config.toml
hidden_size = 192
num_attention_heads = 3
vocab_size = 989
rope_theta = 10000.0
bias = "all"
init = "uniform"
init_std_o = 0.00552
beta1 = 0.93
decay_fraction = 0.69
decay_shape = "linear"
batch_tokens = [16384, 32768, 49152]
doc_mask = true
z_loss = 0.0001
max_steps = 9280
dataset = "wikipedia_en"
Each number is 500 + 50 x the weight over the matrix's rms, rounded and kept within 0 to 999. Layers, rows and columns count from 0. Numbers have three digits each.

# layer 7 attention output, 192x192, rms 0.0727, rows 171-191, columns 64-127
456500528565475581525548468573532395483520515462527427437528508572416453529554475523481505423430458537449514506520490421452538522499483562492422490536471464472459558532534415465414499401489493
524472588590466497493520507431506425470487532523469534455514419397567560399468440479551505528542492455438463513488508500408467547512453606511509374508524383487545399431474448537546562473468445
524510418439473554539625394560535518478485521590492535436536494489586492538485501483473495407457612546487419482476515521456491392453543439572461559562539523405504475511461448591470515539488588
504590419552440598499557556522502511522512535498593490514539547486504440549513457539443536573409508548457422543504533454473475525414577469523527605577498513419544391485486469451494517455543602
478525536370432567555457522466473504450436559431593513480464499536612493509479457538536478537460509443519505462435524584456589485500478471484536507508489423427399506572483492570471544457613478
483562552478494480505499422581493482477461626425539460486480607519459501513462441471492400445504500539552419510546415522583497466445401508467491510530451415510513551496497495477589520526362516
546569470467478513545533561532585461473514478532507550492457456447524556494546502629546482506523460378487483522412470457441582521594528466496557544601529535416455636454587481506482521401525454
498534488510552480474459406496547501428457510538553416486434397578599483497603586457487586527504501468333439526568395512438499476457475511539461578473504559533444533490547449562601432572578523
534434381449454499452558497560554507520456431463430426515503503581496496471487504436436383557454507505494416544434534440424590428467475490579416472571514466533426435406456534591457560538644554
441486575497461435436461492456525468504608409490488513506498484436545429449438466466467489552364477486538525553532526475479481482509569528420524520507539546549588441461493521539489511426436519
514524516534504529500536582447527496576378551508482546538453498543480512404485612501441564557574496508472453542533478582468520540564489508499411549459445432507480516547568516493527490447478504
502531509496552558585452463469510502466471568500523442453545474451474534443499507516596570398468549493505458458569490616561344523560553474518547584482514529453545471554501457438513561556418546
390498478539496503426504511529559490499512444481491620558565487516602501418463442433446525534554502537460430469487539547545521514526456583461530469447472505564525460446413502420457484493426521
464574450548511479475449456502477610535495525575488469538513545467529487474506516513488516504442507538560456513443541539555455497502537594542518486481523490402598491500496444561466462571452540
562483389427525424498458502501515549433445493498569547583392578585495456529551614411492439459503465469380484486512530501475455387508535490569510551573527509491464436513443463484517500623506429
455505559436568522490464487515478504531441398530427627559525511522540537548523520533457521570581486416513582531493487493512528526501463556480489478388499552488457526411469499613428472489439550
547511521443576447567442581553578496495469511536468539489389504495560497442481492464488533487538530507503592518523530439545561481470495512484539435465502524553522491480487602502552454470506539
467454444414530526511510491498519464513551489494442467476542580573549437491536438511507582606501520433573518551560548490548543504421445518442514517518537574579474510475432495550502584570529565
494488556420415485442517539452468521452431473459456486498477532576526466478552513473443494517525452411534579502400527508441543500523393555524531437394515573518445492501526455429531430500519504
503496460437406477440550505485510391458525519552517514470466437497570520581540451412453473452460540493503508545428547489465475420438477390483474504456504506511462427493440560452464562562454446
454527486542486457450451513557542569549526577432508512462434528524507464505485425576496491536561537494550461469445443473486512526484392528445503352561489599442541397489495526529506422520466512